config = dict(
    attn_scale=0.193,
    tie_embeddings=False,
    beta1=0.9,
    grad_clip=0.5,
    schedule='wsd',
    seq_len=512,
)
Each number is 500 + 40 x the weight over its row's rms, rounded and kept within 0 to 999. Layers, rows and columns count from 0. Numbers have three digits each. The size before them is the row's rms in percent of the matrix's.

# down: layer 5 MLP down (transposed), 3072x768, rms 0.0405, rows 2813-2912, columns 384-447
# up: layer 5 MLP up, 3072x768, rms 0.044, rows 2814-2913, columns 384-447
down2813 102:595574480491608433456505572538554467413539546420552511557500525476545484547456532509458419482528512537552478507519479502503489437468522470584542507479471521472479546488479496503518522450480527
up2814 099:475448474472495431561498459614461487504586504539529473493566527585529559493517541553430539548490467526498501516491498484545532518418474445531534528438523478529508538542505440520467504506483513
down2814 100:512456434514520496465488445517476427580515518589459468506498499501492530447440523587493586555454513521491471463544492483392547515542503470502488520448501532518442503532487510541491522458478519
up2815 096:446500481509511411411506563567466520466513409483491450453484449526427423539457479507494454486524566561490522549527587501479578487494541545463494565459579488497479459562455552488499552476485476
down2815 097:501500482533511493523532491549523496529551464497536499524460519516511542477447473470501491487436418487476564532595509462500427504490471507496493504436499492481523504557483493547495475532536528
up2816 101:527510543522443547535573492547548503448515489477495531571489539490525434547502576422469487475545534484530454496517519475448579529423410433493447438503538490516527481529499543536482509456519483
down2816 101:436508530426468502535521498537550412510503509461476541546485504517510526453529528478471475503461526505496520522512495423467473558504493507473415467529374454479522522492429550506467458469493536
up2817 095:456542475500490569439507490517592448393512530539468484521526513588436535482471542512538600540412453450486553438546488536537580541491461565495532484456462566489498515513446462477400476519497520
down2817 097:545570486507466497509505469508487487574465510483503522470555468485544392524495459540472466514568487463459516520525483506459530471431458423559475500526541459556424482487520460476514500513592496
up2818 102:456487600458446479542533510504480502479505456483447478520560484477462494550500494543477464483525518468498536534524487443540453472512496521484523549519576495509485524450585528516583552456556478
down2818 101:628489477496496485541508527502504498465592505473494449504445515561560560491478580492483445504482532510501502543534476494467453494441459444528524449499481509556502493502462484380479464431487524
up2819 108:488548502503531511575513535526472531429529463486497570492533485468489432478462458509470483511554466538499519499478505516554495468561522473448564491500496489512570473458461423498478407497494541
down2819 106:475577421546531549462455533519527479445531431576503568443459519486517465474485508492456572530505469469543518489568561577559498560522548509442553503472509513537455520537539455490529454451573442
up2820 097:435499428597505457500502449582525491461525476494513534473528502501489480422519552526485493460497472493552459591464496547525491463528444466521521544503491500521504469552489557585491498527510458
down2820 098:479518537493503507510509525432547516518542514481447555514524520504491518489514488561506434507520503519514490466489448530577476474550535478529474485442497558499461503489551548448519551455486478
up2821 105:459553557534553495455480468515452558433532442580523565457487527475521480522528466514481534519472485520534514518469490478536484446493504516507451500453496555495564483459497484540455511507536476
down2821 105:490469531434539459477491511469469477482452477484490488452520478510524489500549466556444498493473517537532535514557454515471560529558467486474435525472513499470440455469543596492568438490539501
up2822 104:473449547542471508524570514561507580488483455484465619556453560519499501557505503540492549491517530552538456561466472495510474488516501498477447493520574500512513498565552432486524478544558543
down2822 098:498495513466465528428474492473497520534472438490514532542472570575498511510503399449508536482511566531456460498533439509494461479492534510507556468515466507539528453480520575538512534549482497
up2823 106:417540474512531489509556521506503449531547477567475480479504569469438518540524428486542510496569486584497452543454501449500455521520529536498513546412541483472472531448510436501499497554553463
down2823 106:528548502517519522502507459492506460441495467524486496491499554472513517510532480485509493439522512462561537536506541540467581569509472493449499466484550466464559520466490519473512498588525554
up2824 096:459522523433528503472504544523509449498566507476531450458477483559493443443449492519493505527540494573454489467533472519464503472455498543472587486560535527488532532482518448511504524515535480
down2824 097:501481512511474455493513474454447435573551567460493498550476439511587446418536482509517497515466407496399476504557475509537513499489466509535550479487576557531456497490483508468535446534506559
up2825 100:533520494484578406494516493453533550473482430560489568516558445493520515478511475554483515456531548538448601494558547546489497497524530460545558508529474557476459497515558479487567532527465453
down2825 103:492454501520475532513503499498568429565533431576482524420507507518495626586490467431439509553597510461538540548478573484524434487464509495449527500571508464490479450577549451499545510456417537
up2826 106:473573557494462459483441500438494474500509477465520513512488498520550433562419475512547452494522529499515505546504452441478603525459475510463496460453482496491476492499476449444538499533580546
down2826 105:522489471474503531551546489458481531547494582541443550454506584476495485444493482487477508463491524512467534474525473492516482470446482605548511483487467368459557501581539545544463516534577536
up2827 109:487492488550471506466479547506519518484472486599544557480468493497425434456441512534457401505476497515515523541484586549528452473456466515470561486454544547445533487516510538529499517473544529
down2827 105:517373500469482476550440523557554516567508532491510547555539520486457502560521400512523528465507531464459480486494460494529513541498569553456458486497511423516555544514541459487550471458550516
up2828 101:439495442522483485532502489500502442462537509467511484482465497574471463521466552495524564538483429506492547512516520520509594471492447625461482507469607496485540446529506518538550467546506437
down2828 102:426503476535505564485554509442531483498500505468453474481455483507509469453486503496455559473458445532549534474512513581478549472431444573555495469489454510513518439535531533440554456540442504
up2829 088:416501500509466529509366495474480473490483498424550534533421504450445551490413470507484471582473481559524478495536521471568515527485541517476506503510563522507539475569451478547559533564522455
down2829 092:530501515441536472485653544515498531496493472539497496460533518513486455538537469547532498449446567418467559440503494501437500468480553498473444504528392495499459462489568464521447515491530519
up2830 107:460427509455598525517532569553529526455492430529387482487544491551524471493459571492473480536605494563508444455518482515545554552455521473519511485483492500468508544449507502502547515531486503
down2830 105:498558480531536431488558543460477515496553522457498497480541430458466552465507512493611456445575456579495484516497471465495484557550442608522517551551486437506469468549518512510463411469499504
up2831 103:505459571509563524549477464535446495514492479472482473464529451481507573470502488478423502564553459470608546482507477540524506475444551544471490534485418543443566509507497493488548471439471435
down2831 104:480482472484485474479498516471512537492453478464478566490464473462528521528506486539492511476532529442470469425466487507455451496542516478511493471460504587467517461536507545550466539534511514
up2832 103:468562501487523593470477509502498463490486492469471460495517413571498440479472497470525499506498503557439457498534590469538454511493486453505495428452511520508506547535490507558462509522462497
down2832 102:453500434522555504495536514596542493450475562527540463553457462462547544529437477524487507507532517499574527481514470485529513487555491450539460536469483474500507438490503494468507508477589480
up2833 021:490469547481486496432535540511519543466542539454520516564473479496466536551476530575480509528467559511504523454500560498468542468470478508486546530451540540468516477463494562503533424529538557
down2833 014:542581511524510499503508413525481482506568432573453433442492514511574472457454532452555489536471522580525502529495512467475561525464527483556511544419549438464564446437525421413537548523458523
up2834 101:476533486484505451487512481561503499445509482593469511465531502497535568474476519470505455483448501464499521475503464446423511481508494484483502503488498475453544462470506493506560472500495479
down2834 101:523441430519523512483528511449510516463560604479440501526519480484555530492498505501541547547545469433496472515502427441473534486481438545522466459460528442554504426524499479497574517522472445
up2835 086:499468519463503470549493547518541463547493553449502505494443515538512410479502588498446439488538551492565549519439555500544473534420520508473494431547534522438532549527518533498470527480487502
down2835 089:487534501548534490501468466497490440549513552531545515441583519487486492508497529535485514472471479476453526463516556423487471429488543494517544449439511523509452425489506496502556478554540540
up2836 099:469495452468501515519423533475492524520488581470505548457496524529589526572550500539473529569522473441514500460534516500474470514481488495453549526506470526464516525489502535528508545524485407
down2836 102:456478513519563488548522522557512467530558467470538493486503516487454544503552531571412502443519438526491557483445541476536478538562486546500557417495464492499541480532579485505493530520638525
up2837 094:540531522487507483533463530490497557462439505505535534534425499514504506510449542455442543563480523542510461593506467577518538459507512534516480550477476567445475492509514498512500477525486414
down2837 097:444565518531474460483552486440469556450509490472530497535442461463449506522489419511480550510512485502475479506521476516475441599455507531455541511510429473607510492578575461515520500524522466
up2838 102:481508486468500447421499546552490565490524448616531538514529478420504480591483458504537476503473482539499504456512519534497476485463507537500449537519503532484535510444479448535516454521509450
down2838 099:472524515436503537518515477471493467424500578502510458485503517494521543429539481526509536532512455491512454440523512449505519445454465489498513525509527545557498543525492599521537404449525505
up2839 099:485523485450557517572430518424499438465476505514572509469454553473436453464509482532446528611560469538436563498458554524491483509455569546517445513498430500486480468484465520505514516511565454
down2839 100:518468514482524543536561577489429464482494517520448521513511509535465540502460469458497504455461480487506486460461483535495487497540437459521481447496517556546512460444473454468471508473444433
up2840 095:458552528448569514570544456451510531428500492501551446479499543530569481472503362498502455583476555494502468536554578514524470535459515521551473577499522522438496488472477488455486490482517495
down2840 098:475541513568590486491530444466453521522515433513504561521512497509447602417544495555478415500442485479510605515492532499535451470458460560511494478441548494516502486534497501550478491445495539
up2841 101:480519541512503550466527505555473528541523440529519501473553517523549495439478472509496537482565528552520486530466520516509572486455448509457546553498508515454438462482535457475470495585557549
down2841 100:473484537525512571505516563508527551424530484525457517489445516504501530562441530527485485524444511568508546473482444474498434548523477491569523508419524505472455497521471556511520515543561508
up2842 101:460520557488466542434453527472415482509530472530530465465537505521462502481414520460565549530572459497515499539452478441558487562509543548484581475502482486424420495499525468522508399507523501
down2842 101:494456486469495388450483511498539561541481510484515536562481519514499489458537490513514500504474497507495527415485527484545527598486489536485467498468537520495499525531547501531522535467529515
up2843 108:466440546546516505523520480561490493429477483511483547437464496500575512431509530412468508478493529559514501502525471535513571542471471476466405522493508500455564443506495501498530430468453500
down2843 108:497535526531556557468480496498498503509442482470492531569517517535597452508524514481535458537513430549490468543554495408503477580486495519528472467542487548535511590501508492461535546498518529
up2844 114:494490466555461506529498493510551504474501475455520604499490539498483454460505515469452458463520458515503583487490496453524458460484538547457528572514496521505560519447466479494496473465482435
down2844 109:486511485518520529489483542480552504460459465548596473469536494518527494506459483565561465450548457483490470504458583441477531505545576516494467490506457569495482560466528484542495452518580489
up2845 023:407498539424502475508486530538517538431523465532510542516460510549461510562451524556466523525435481565512480460483477487448539521496469448508583476514568602476554510500507531474568478504522547
down2845 016:444506448490471547558505479478433400508475457518401525429520490473491514471463491476515515547513492472555545532495506543504522510509479501467563469509436544494486563527545491591468430490561508
up2846 099:510485474468502507464423512540546550471545487530471505480498484551569489548466471513564520494492485453411480506452465458537549529510494524431545476456430526475501458474426473487478441470544462
down2846 101:541514449560478468538410558495456452521474423505558503429483436415525425477481507550486493485499560463529529426454449532446443535520460477506547537544482465511464547496498479447546465450445474
up2847 100:393466565458504493448544535549514492494531491501522491481453431516530543545467525529510499513483478531493517511507478421468527428457533487487572469517509514484536485509470482492465506531485490
down2847 102:547505473477509460484482526516495468552424445546542491495474501519407545485466563516519491491547466510493494442533488470529487533547443469502479491558546481589499526524557555505590454485466512
up2848 088:485484483521495507463539493581521496442527474461475492582528445517480503551490504507449512435454523556467451496434504513432485509513415447540561443518531481503492461466536446551536526501487545
down2848 089:485557542520520514499511504507505426570552546446498481550510456476434523473449521501507478508480475462472511469584521493535555495486549531476513520459504447534523459487420563491478508494492452
up2849 104:464511613453508505415495459494517459453494484536497488474509594589519542528512496542537462495481547451424450508519532469477528479477495499468448604557520500489475494558512480484468513567478506
down2849 103:539404576487505452483514533478496513475530533518521535494547412485554495424535494588491508505495424420421531517442535497459472483558490513448483521504450531574471490467517487555380504508472517
up2850 095:455493455422577509519482487562548532472604493558565461550472460486556502496494585487500503485470553484502468512466516397518559420449457451437498466496483526497524513530428568462472491521475501
down2850 098:514468490523444583497497439506475522485504470594526448483523572568469542466516478430480447547493523477536547450440489533446529524489552457460474458479428534494544504551491435525551502553497526
up2851 117:526524487518541485457532557506519520527557494565439585559454553555482446595479446444502426507497491536542508557499622544479454489539447523490453455442614594485538503426502526545484505477516436
down2851 112:478473498555534561495552537490513532491565599547486427504468382436496552494481511540450492509461508535534520515413452506459433513521513560495451532460508599457508513526506546489535552504472503
up2852 098:470491545437528464499538492466473567497542498583506508540476428468466486486498546551469472554538442510442563534461484535403595426551587503526510557549488464484507527497475546453545499510522463
down2852 099:497526519554526555487507480551527472532464473459450497490454483526559501531524533523502478499514483541513505550490458498440500469473493458497563531543566506499495497558531516510476459494526490
up2853 081:533456506530445526494514537502621478503525515494499535525501568517487467525528526528438472568499567540458547482497454441523456475478439529493475469537555581459492454535536543486559490454490505
down2853 084:508419580435505492472483529521433510508508573500535414453567485387430488517527545488502532474436494480515483516556474512506584485529526520497452462473510501493490478514481421445491518432500513
up2854 088:519510517501521446462617484527523479516588537504473550526502465538436492513514499539480506486527513510476523426462516506518479502504452492503525577544519509472513469488509465476480476495481439
down2854 093:468546507538490516554495432518481562556506567512520463427429474485537516463505471477447501529531549545535511458509544510529493484484552505485508540476534496455515503543513489515459498537529476
up2855 099:445444516491500543496511575438531450521499484465453486520619486535514424487518532590508569471499541514490513467508534507534469525502467505515420489486432484413488489496551430500443494482616454
down2855 101:442501599559542549508492446522447444581468518525453433497479450463553458445500479505519465499425470517521495455513460544483505515523502486553487530511524521451509517504443469497566431498521563
up2856 021:497481484514506511448528500499577567448533449484479522537523510547445495469506506534426525486483532540456478470518489440395580496460487530449457537491513611417496439462538515517566495542613541
down2856 015:469538541573466464515548468549528512523549511521506498371510506548504485517532549499649532486544444487520477500493440468457443495444445468517536549406518531496488502456550428481508477491513529
up2857 099:493506506450466523567486528511460469471500496526485520522523569493557527578456476420517448591506567553533491587541543498476520431422479529523580524486574501462501500525462431515516466424485538
down2857 101:441438482557511448393491571570476496570457463541501512482452476516399502533531531531484449500464474498495527544526522521482589564453494522544435492432540454458543461454507479459462512513471484
up2858 082:493492524537598507519484542523396456501456476560463449486573470473496462481496567464502516524604523491476544549493448476545524533475549454536553474560468461479503541456542470535551482523534518
down2858 086:484509477458427475528536493442591554483506557480527516531446456489454507532529491514572428547425519543529468416533563525518485505511446517492469522473504542463484485527464489461429488453472510
up2859 097:551548467399462480456533566576495541461566490531487496498562470512503442574424483433498464480488558471421564464451479526508457488479469460543442474487505515437553531470527492503543392469489515
down2859 099:495408430437506536481464497436503533500552527446451497512540414554503474493484529509499511575453523527597509539526461461428531453512540528464429518489521445526465558490488535486527545488464476
up2860 100:406499483537524484514432516474514494465575467534514510465500520432539533475438465445510498519453434543529475513520537449510522508423492448489479516463538513442403460455422462508511475484484505
down2860 101:479570505505508454475463474538428502522494510510506461473495491534512439538538536587502488542470517574487521439485469481472547462449513528449502480374489499501542492531496488507530546460502482
up2861 095:509474551444513486471482517514572525469543481488475499540455523462521493538483476536521486524532548490496519570512442468489454525457418534509488537516505526480461549490534564560531530455480490
down2861 095:424532430536452463441460474575452541451498542537517442491562532544537498457551515513476570479528482466480512457546496441460526449533567437417480516444491507429540485479523491488499522502521449
up2862 101:481522498446569504454519542492471510493493498420497516457471513487436579458523550583470530501404502419516480455473442480500430431448511481546534444501481533492449467522520513499581488445493520
down2862 103:427522537509506430555467449512484551474485552485428499461481572537473484438571527578553490504447527447481515447468550562506532502521486541490500564544522535495553489578464449436499469555459526
up2863 101:496567552516566492478516561483457435434513414493559534502466509503508524508487491489445482583491526549515486478524525471465510498543552452551441566529487516465488522519529543419503485497523498
down2863 102:492500495579453522503569544473484560508542499537429474497534470604506482447498470509443509432469524513418429455429474477481515515517517530549552461516553496502446505523459506483520534538476547
up2864 096:450510472429545496389555508515467496437515475517538554467451518496493609473458565503532460497489470513546529561507412483387475488506470387533445515429538507454440428484487517468484461480502546
down2864 093:468511514461529513534497481470516509498516489514452448532535473484470522474480500471524514548546456499578475498481531562506449479493591538439514438568498504506509554530465533476579487426510523
up2865 103:525451467514506505433525454482521447488431483537589608463505483475571540472472485439504409508481474519525518551544523513482513513509433434565468515491563518508438544523502492535548552470491467
down2865 103:510495480504554410546489476482476505548553427531512513533475626466483429489510497432518462587533532521535480475508495489493523551433548496542459503533481442538494479518438514538515508569443444
up2866 113:522496458477516504483513475531479502484537505538468458527576599496531498496478507545544571510477489501568563487473473507425500532458512525455512524451503551489483521516532537525509513477495544
down2866 114:508485545548498574506513526479456489529453506502483467443566470451538487418463492510514445523546499548488454525511546477474445522426469433473486469585543466412523495494503465428556501463516484
up2867 096:533530488513570420500511526607538492438525497477552546528453549499421483437507526458482555484476452438420564459582462521471536541463545487543537459500454532503477479500494569543445434509493402
down2867 098:557486496478510479475468509546504589499501617476537501523513399486511519504479519479556561484486433485472490477480506415513500530492547527503553502519512478429440536491538539461485466566440502
up2868 091:478503499521559558450480466560517518517533501498449493516521552551443523485501509553497556533472531512486524517507539512508463467441520536503534484474593514502450563455518473484525551506512520
down2868 094:502551459514512525502443519510488387449491465494493504498482557567525461532537498488472494500433478502486465452558430539432504459502532446513485520487576515519504476461485504408562537543556551
up2869 105:451463463466543505503466514505613572390459437482435477550505546457509482602516551513488580491456466570496491498503504491571609527483473494512469445484526505479512437599487462577449545432510584
down2869 103:549426543442513542533482553475556481542476500493436456526519481442531481492486499530469525545490470452489573502531484499518466489424493468527501511528420498437503492502492458511537562608560501
up2870 106:433598533524556503533538558477534536434489458461504581437500542447504529533460488476564450549451524572579484440498566455571437515522583592460428450524474561459435478428484471484489458487544449
down2870 106:547501557456562572509487515564472519519448459482522464433508550501510563556509536561491624551528459518524459494473437479556475497469504509457518417470496552470527491470502479503484477464488520
up2871 096:498526530575554523524464544492452528497495455464502515588483495452509484535404472541542471493538531537521448584510489516535459472469569488487547459467573569518479559430561530444504496483509510
down2871 098:455507490486476480403525531567525539472528469417506520530448465547521589482526560461448559430554437530459495527510453548414509478501424473564506504498525503462508480449436471473447475507447436
up2872 093:451506470497498515437575524487469483455557563492508521557519545574514460556450515501482466554506563593510519463489537425532512497450487494452495527486530497512525436534559440534504508450497476
down2872 094:546478574533499452523449549504451470501468463499481507506479556495581488503522443584506481520513502464562497486465496456452475498526475547476491461542512524432491532511538510486571554505433517
up2873 085:521478504544570542558540472553500494420493528608458487504536528559524455483464538509423486490464560508486495523481475531518491498421490497431440502546509507496542539466459466485642492560515522
down2873 093:515545487493460506531585510578554548482504555504471459544513444523529464428547502543513555512558505520491556477486519590459517457564533453476417452471536547572483522490505443477438483520529578
up2874 108:415479557476547516515483480571487451485479493549479527504482554511455525562478564512440440502456473553526521575520472492511595470445477466545544576453545520456513482521488485454590512503502529
down2874 105:456542421572501533517485478474486461503491534508497529519522526507485487541474502489445550519492483518533514477422565526545552562553433465519517499476413521553491533447455531517503543489458460
up2875 109:475571572507491521538493515466578639497550437556574435544532541482523525467464468549397473490500513491542468519480534490476622404508436548456561551518512497505547457480464517524501515560583532
down2875 106:472507488487484488508494511502499496433581510522539508514436485541472526539472520493567560551466469541472534450454466612517524455536503423483422574499471565531556495478581472571483494510547542
up2876 094:449536546450573498520481534470479481499464506503504511531563510456492431498425552553428513583528517497495559518582524483501584450432529485493429504497545499454462456486482495510501492560607486
down2876 097:457474494453504481553501466521486526540394568514499528531487470479529448493525436477440505489505512468505533483512448521594559462544479576528479489560474538515450543536548520562455499547486470
up2877 096:525523492547514573497504554513503468464561427523546515490454554514481497476428481457490493487484479531559523491476472526472585528474460522497536556459569527455460435460463605532448456450485450
down2877 098:503465438500539442572484538503472484416540525394468459515479452491503544454499554529478490464529541383478505501533456516506497430487495509469532524492569460551501523478584522498512573465494546
up2878 100:473556560506503543497480493427540556447538491467518430525524530574549527473495526526486535398537496523513525498501494475422552435480505496510535543480505495468493488443491536382476443480510546
down2878 099:503471482552441531474504461530477523534529567471451471499627427453475534537536571534463479479487463521489537517579506429431501557563512485454575512511504533552493528480518510557505452608503511
up2879 098:476464425525445462539496537541470518419440539551516507556473498544528483572497531397488467470481483556520555490460471439463474545520505497443488501454473514435500473514535514481448470464504466
down2879 100:533505513499541483501582567414479520553463554535494565557522504542513501478491513501585515522537394410505484494496440509522517484456516517551543450546501508557510538569467509458498406493463526
up2880 100:502515487504529481489467557458511604499522431549506528490449491515486529480460465468482518546475533476454474546452519575551520465535557454528537550425544556506447475473580488527550487592550559
down2880 099:435499460482487582509497454482468549423486522539497500504541451515555539525485572488481592478466414491553495454495453553547537489513529479515495566543482486482540537472506444511483576500460451
up2881 096:487476468508524458460521446555529480477520507470535555505534521490522473509528549558445451437459522534486505534567552463497512447510475546465534446519457469517519409433466467498543477515544501
down2881 098:503480550563545544493558562564528545484544453533530450497496469455423519507515501530466476477472471540454514530497483507540483513532492443554496513410539543441487505534481454468533509429474528
up2882 099:528562550511547474438539516575541540418527495486528500493474524451471504554490445578516490447486469516513516480498484578542503522495548495506517447496448523499509506465433578438516514495510434
down2882 101:521523537548473459567492486536491505437477501490474552453519489485492504560461471479498497423484501497470508490521499449605515456499537478491578492549454520564416483494513496465514483589525461
up2883 102:485506536516544494527489539488505498441474464569470455463539522540550476569448523490486585492504533546470514520504444521524535480523517543539425515454450523480539503500496457514535508575492529
down2883 101:491562445498477465489521503488479575535543503529451426456534493497549480494449541475497442459600456568417502563496535528505525496534500558575487515521463529475462506502516524507465459421428508
up2884 102:490537476469474465513523528516507462417530547487506466514490464476486550492510507509484465466520443517440491462464458393477497479506490414490541538455464576465489509539443534502551381525509469
down2884 100:465479422501416538484521536452459500450541542511544475568439494494506477512465546442499505571511554451465557514501477586517462502546509533482575491493513503483560524509474461500470470472485574
up2885 105:483494480436533503500534491491497515472457453522503467467462469568491485573570458472431506509471575475597488481532487492494486426503557492466518509409470512481477496514569467541449475475528463
down2885 102:480476527464564464528534521526510454501436492519539532467543545567485472512493529624496533484446528450530466533532482490525455532478503490461514530572551468527545496498465467476443509512429524
up2886 099:475491455529495459448468430572508424501569511534392498458484511555552571440484509415414521452537454598488543484483586521520527479451465442440470469440544536454564456433474501501453508500520478
down2886 097:506473470518496436427505506573482469565545545540566511488507505426509466570506449526441533481540496509449539606412489495494519513499493535494514438474542528441479509458527454469479516459469520
up2887 096:475452516450495478487581509461554552472495538503490565475513491508492491542490481546465441429457474516498482510514524536516492481448438504560496536478510481449538435564548523461537497532556518
down2887 094:488462491482464440451524540490525535511504549488467452495428475485524447526554459473495515515547489445418506544515515472449514528501555470500489552541512480482380507455443471556502473564569541
up2888 114:455485516490514464481491448583541517456463498529562537462540477507446525528511554505437544500473554502480466552544471545590529571483555423570444563488499577467428598493440522497466510480498456
down2888 110:497451521464533504517471491482501474459506569496536477506405472526460534533535498462529473451566521580581455444442432538514468523520554483506480545502527493510478472498399454448423549474525469
up2889 107:447462491528553567515520474486553462497478515518443490527449491532546529437550513441482517462575529473501495532445507505482469519468513506455529478444568561467515445465538470492527482547520505
down2889 105:550506490470428466542523513543430539514494477467524560501502481507519550512482529520548546549538523485483530527538458618583442467505510520450503450502413485540472466542517543456425518483523569
up2890 099:550536551474540372522486504497538548509508511478450501464509460570616480556484481512512508475487476444411457525542463525492560527442505461514505534561498511492500550518451519525519433592560512
down2890 102:490527508499488514460525536549503497476453524424492520493504541511548528523503518475563446530470450480478514515479530504507525459448522461500453457487545447499463536576408500473453534548495532
up2891 093:492497572517469544481481481529516503516538465525453535492451569536554488520444535514511479507550451528535587426462416571595516461496563541544492550478456536515493496519510536452575519588564490
down2891 096:514506509465482456483483450532501560585429526541509520472541521570456498501470526409494489536495538438462476478526478477511495490545484437525495435495580498455443515498504491513538527474445394
up2892 101:492469534489554546453471541513480514526520447486505526450544478511451525403484569591405500477472433491493549516512433556493493481525502459493527532481510546417528479461476546519503489517446551
down2892 101:548481491474536464569499498475478561495488483536521541508501526499541465482471484530503455484529485457440508459518493495521553534528485490454475472511508517562446551545480428503485502641500536
up2893 112:404539454436540524543534516528533523527479476470473508458465510523499539527476447471449509516512471504523480503485416548445482448501487534510510497488518573432472504566465595496427510532546503
down2893 109:465507484521469596501472474541462512480433421432491539501460568458469463520551454498451474453501539490504482497514496538542490563539494541451503471484529481504524488581485484498588554525442443
up2894 108:458465494502428488422492458519534505489437515500471552514567613569534496456524413552502562488485452560500558476499498527455426522497539525463538520423500487460542419489517471454510486518507534
down2894 101:537519420452477495443519462435475484467487479419538438516550538511507507468482495504568535542542540527443572450514557490449514445499593573561458533524505483440535553456484565455529509450510457
up2895 101:445534541505468472355479488501509495436528506529451507527538540472479482522449498524528505484447519487506494587610443490499457468411504519568492496452527457491482443455471437446508505541572422
down2895 103:514508453471523434573452475511477444458567497501513498502486495423398513452426434504476466495515507568472410493530545530416486523519488561520554488529474487498519433388484480536519518534509440
up2896 103:427513585476528523536492562506546505471517466461454513460453494550487495448572529574548453496522405492472495459461444484543504548483491456557501556477542501524495514490574543493542521499546482
down2896 103:479543534490437499515491476374537508486454487467577449522453445521500539548459433523493487470491459507472502490554513438453539510491551522544510522479451491601466474489492548545527503585530530
up2897 097:525480493554468467484483493481511463480506521447462607467533507525500487514479503496507532548448527522431490512497422533394507445435505421498562444505450502499502423465562470499551531489475472
down2897 096:503553462480481491517483484602548452526463509467462508495559448459458460413515505460497519517409451510444457517526474465543496474489598454522507534576485498471532468437481555521481471468523499
up2898 108:380427579512458519426465459520536536509529471404515523454505517516503448518457555538543519486499561527461475516464485504517510506496539543432503477535494567462475523552411503572410505507519454
down2898 107:485550511466533466550534462489495428527482472409493476444467516547475444362496525489544573483497504511457440425477444514456583440503474515536531527504528537452478579517515535425451461528468423
up2899 099:496541476430500516585478505578520487469533533472452538642603518466491483511520496544455445470427468434516436461524474499451501394454520470480519460498569521457488486456500440556566467472512511
down2899 100:542518440518515467407520461516511471546537513518523458490519479505543481545437531509468492473470514529576516528516461458481522496506452433528529430499487484417509510492486436556484483505465511
up2900 094:480455472522526493506466518477512459500506473495463522492452559480438482521551448510459459520395436479505510492534488533514497455529473491508466530434528502510475475507453583508461486520511506
down2900 098:515539554467516381474568507566505423507514470506552464467477482539507495505492503499527543475509503490518533510564511498534513489494459599553500603446551441490430466494461472434482558467564449
up2901 101:500515491471505463562467564509519580507509532520401457523537524555487547486517484501483432540529476516423489482559510510441554473534493487464502504492543548477529542449552522543455505525473433
down2901 103:496553470561485405479520445479445518479451531604497390457500482478532461563507526564529488476439424514490487540474529541487506569492428511529490585569540425480485511491533480506491510542544458
up2902 101:421414477498467481494483510505501486526500474491514416552469479488524505543453505486475510434523521463568556511529497550525467465466548495429545541420477487445463511536460538579518416576497491
down2902 103:535490440461486434497449529471486508472536538498509536441508494509507516474503480505569477547485509571474453508526449509528443382482569503565508432474507521516517499420566533558508535448543502
up2903 034:497456471492544469512497488459431521494538480518475543506504531500504502406545477471466472483570530510562542499495532496515544525459452518536469519485563543462463539535505448565578460584503491
down2903 029:475529546462484503412545486523523507461564484483473464462465589475486464562505547513452513547532577487592415513464506528551562490547444499528532450544503471478482605550571494541590508558536438
up2904 096:440481590487454507464518484511482516497462532468453546500412469585470551487474565520489509527505510584532420542525511495487512443484519490479500495529452517510466423495535447543518523597514471
down2904 096:488542368534468502450414498498534503459476503508549551490524411527526607405491497579481528508519440557530510516467606494469498450478600490503467507564446500572572516481530529497559502490518508
up2905 115:524443516517487449555509482544564478533502601498589555515404470473528546541523478487544492557502477485494513520477425458574479497479479488506476496542586554488510478517440575481518534456496535
down2905 111:525558474574386457524514440445520496577498504480476427508438457500530550438507489520489443482470513490539519555428502482532492455512383454553507583526542498530483461464534534435478489545516516
up2906 120:513535468463560492532482479483507543509440489540485493553537420547480567525502512467490488468467450483572617449526532525428553433490527499546547559463483549478485446466566468533492490453509583
down2906 110:426507496531491511505460529477528576470544458516503471534467493487522441511466483582463514487457531533478508560607538564590540482436542474534423596498496524455522535445488500557481486498525519
up2907 088:484427493556477494519515470486470543509465496505436492418576465501507539502525509487432472473516496489571546475476532503531512460473483508545524557459483522501463466513495516518418468521554455
down2907 096:507553521464580524484519511492389618419516540458476530473530429464495524461497485498506533492555530505482508475530472520528448486476467474558544606463564485497494481512478536457542393571505460
up2908 093:462517500526449608459467489565516598488534446467473520472506532616431511531455511505496539453550453524493454453439472554473585492496511562460587533507497525475534463500489467465467515480617480
down2908 093:501522531542506450530493500538504480476517501551517541473521533413525489549463515454517457498533512508496477495527563530485473498490428488528481546522525492520452494436474519470497480513508454
up2909 105:466530512490503539477502505515467482524578446489512513516471514552501460566504497456453499520560478528474501538529478459528493459460507496483577522485495548488535553477526521521560516532497452
down2909 105:547503493471512483497499587434502504517522547447420445489445456431537457480507536513501506549531437511494528473600442462476582551523466494485456553566481511477461479514493523431449524420531509
up2910 103:520532494439576533516484528563479474460566483560523512496540508532539483510514504464446472431471513526508598530506567508572538546510462545520503483530544544520496521483513533499563507532479503
down2910 103:502510544457516498413476523483506430499455474526506520488507456595480582508569436520492544504495505412503554422514504590501528507515547471495515522522452506462424500558589531511495511548522507
up2911 112:433542500520489523447501517600471585489520520467455460464514457453453502477546484496520505520482439499472529402536502463527548509482504516460529500493530529477493523444525537563505485493522488
down2911 106:539522455458547458459463523491431468496506482511538485548463504503456485515591622486497510505433530473482534491499454507473437544530495473453554483494547539476528489554532529492541441511501505
up2912 103:446493538457484443538542506460498582532484452506540474512494529470430551463484483530462452504520439520542481501518435524548539406461534483549506557503496491485477458521547566426581500552634482
down2912 104:454501560507471537493480529399464500422495414491535523527527517512520435468520523433495485512479524526458504480553550474550478469501533515480502493514509544519489562458482543498451454516526423
up2913 104:477534578451461457472555448448475478527478534537509455479525556531541497488451538532553430482523550583522437476499519511567472488519460505571470527518504505492517522516501497571458454545569468